config = dict(
    activation='squared_relu',
    norm='rmsnorm',
    init='normal',
    init_std_qkv=0.0442,
    init_std_up=0.0442,
    beta1=0.95,
    doc_mask=True,
)
Each number is 200 + 30 x the weight over the matrix's rms, rounded and kept within 0 to 999. Layers, rows and columns count from 0.

# down: layer 5 MLP down (transposed), 512x128, rms 0.226, rows 109-114, columns 0-127
# up: layer 5 MLP up, 512x128, rms 0.241, rows 110-114, columns 0-127
down109,241,221,172,191,177,247,233,215,206,199,155,226,213,124,223,208,281,182,178,183,208,190,242,190,191,169,206,192,223,163,178,209,160,192,147,189,194,200,192,144,142,200,232,135,190,210,229,214,229,161,206,206,193,226,234,187,148,165,196,204,221,177,230,190,182,255,185,248,276,219,173,184,218,181,190,141,226,151,233,201,210,205,218,163,190,203,242,139,230,169,170,98,244,194,161,201,218,182,224,143,194,183,209,246,124,224,234,217,145,182,236,165,236,206,204,229,225,233,172,197,199,197,198,219,254,226,231,161
up110,261,179,186,157,193,226,177,209,210,208,270,204,246,211,144,168,221,185,185,149,185,210,196,160,187,252,196,204,261,132,223,230,201,178,160,174,248,217,205,211,218,264,210,189,212,202,202,251,173,189,218,218,172,210,188,222,254,229,211,130,198,242,163,242,231,192,191,210,220,134,186,131,112,231,204,189,236,247,165,200,229,187,191,236,234,196,207,207,213,200,214,174,224,199,221,211,216,215,233,162,243,234,209,257,237,222,209,216,220,169,159,208,179,174,158,166,156,195,176,234,191,217,228,256,200,222,166,211
down110,193,199,185,235,146,214,191,230,213,210,152,258,192,195,201,222,225,165,225,151,285,255,216,183,177,220,221,152,188,168,222,173,220,247,226,214,170,189,205,172,201,152,182,233,211,164,160,170,186,170,245,156,209,196,175,178,258,173,177,238,230,210,155,197,182,176,260,184,173,179,165,236,216,229,200,209,206,180,252,255,238,205,237,182,180,164,235,165,209,163,214,182,242,208,132,195,153,201,194,192,229,165,199,219,250,256,171,196,166,189,157,235,239,189,217,231,230,154,213,169,216,163,151,158,149,198,179,212
up111,237,210,140,186,237,207,143,217,228,212,226,169,177,207,193,242,239,187,181,202,207,177,206,225,167,229,173,175,206,200,246,208,205,148,181,209,193,223,160,170,122,206,184,227,203,171,201,197,245,225,186,262,224,200,214,209,169,189,183,132,247,185,190,183,234,255,218,199,224,220,223,193,217,185,243,213,249,120,223,228,166,217,272,237,204,195,197,150,194,170,218,218,201,220,159,226,173,201,207,184,197,295,238,176,224,206,242,221,203,278,179,200,186,168,224,198,192,194,215,166,197,161,224,154,207,169,185,173
down111,127,181,163,175,263,197,216,209,184,125,197,195,166,179,207,182,187,129,139,134,194,183,156,205,232,179,138,236,119,226,221,164,158,167,213,181,176,176,188,205,209,159,183,252,203,208,240,251,204,206,157,175,186,197,130,244,204,265,193,186,194,204,178,169,161,230,256,226,178,230,207,282,181,177,193,199,200,209,261,204,221,215,222,256,210,204,174,183,188,194,172,229,232,188,241,185,163,187,181,187,150,143,157,217,231,170,229,181,231,243,224,166,196,231,255,160,228,233,227,189,204,221,214,181,231,225,210,186
up112,199,208,186,213,189,204,211,181,245,153,227,236,192,196,218,180,248,222,213,147,203,244,232,237,160,216,195,170,212,273,158,222,187,200,201,193,212,201,249,187,191,210,196,216,140,189,207,196,224,213,148,177,174,232,217,165,237,208,201,188,214,221,204,165,170,216,228,198,173,220,189,201,193,232,194,230,185,216,207,187,199,168,146,218,177,145,189,215,176,182,172,266,163,172,198,218,227,211,190,227,259,228,190,220,257,204,234,175,218,195,176,143,151,152,195,251,196,229,153,201,233,173,244,190,199,242,208,186
down112,163,233,220,188,227,150,211,221,185,206,238,168,207,213,190,196,188,246,237,209,219,259,196,251,191,216,211,185,231,222,222,256,217,232,228,197,189,259,171,226,151,237,229,196,165,215,153,225,229,181,183,190,113,206,142,156,157,222,161,166,224,242,217,218,149,234,168,216,211,167,159,249,216,175,230,198,144,237,220,194,142,209,166,221,169,218,189,229,127,189,214,221,173,215,185,216,236,200,143,215,204,188,235,233,206,186,217,190,196,197,200,195,152,214,138,224,226,243,176,169,198,197,211,288,213,223,214,210
up113,266,160,265,159,230,244,195,245,227,142,223,250,188,196,192,199,200,132,197,165,201,202,150,175,216,169,203,205,200,132,261,159,210,240,189,166,241,202,192,235,223,204,254,248,204,165,197,157,189,231,200,190,144,188,185,159,165,197,190,132,167,230,185,201,199,224,132,205,136,190,186,190,193,178,205,196,201,192,223,245,254,239,178,173,209,206,205,242,189,191,177,231,182,224,197,157,205,176,230,173,177,186,221,226,213,181,215,258,175,224,257,138,181,206,170,174,241,205,186,196,170,224,173,165,167,172,150,259
down113,158,250,180,175,196,189,195,215,179,204,252,189,176,195,214,210,210,223,210,186,143,116,170,230,171,136,165,200,160,163,227,190,196,227,187,182,235,140,229,181,198,203,140,215,213,206,141,209,263,212,229,189,225,174,130,113,250,172,136,204,234,162,187,194,197,288,213,151,235,180,194,227,193,211,262,173,201,196,137,215,204,170,236,228,237,183,148,232,234,214,206,176,192,221,158,214,187,206,204,166,187,169,201,212,148,216,196,212,107,195,187,268,209,176,220,191,212,181,199,202,184,180,233,194,223,139,146,222
up114,222,159,257,190,143,223,160,204,187,180,246,251,243,182,246,190,178,211,205,155,196,243,173,172,226,187,232,211,170,192,221,202,212,245,219,245,223,255,199,201,243,210,180,183,195,171,248,187,212,159,194,129,202,242,183,199,182,152,209,181,234,197,178,244,189,196,175,153,164,166,202,230,233,126,188,170,245,177,178,141,253,212,135,208,179,244,240,177,133,275,139,179,151,193,183,232,182,164,193,197,166,181,217,232,197,248,185,184,211,214,219,158,151,259,237,193,140,182,178,187,209,191,185,186,184,175,238,221
down114,158,200,198,177,192,230,167,231,260,221,192,232,226,201,183,266,159,191,246,201,222,207,190,173,208,216,220,196,191,168,207,247,219,263,228,220,231,215,253,170,156,172,204,231,203,156,161,182,238,215,179,142,180,170,192,271,262,141,185,180,204,182,165,233,193,221,181,172,231,185,191,199,216,201,160,179,220,160,159,250,176,262,230,200,190,197,187,179,227,167,183,172,202,207,207,184,216,221,212,259,199,164,149,222,273,203,181,174,252,257,209,175,145,209,139,221,234,178,194,170,134,255,185,197,198,229,265,204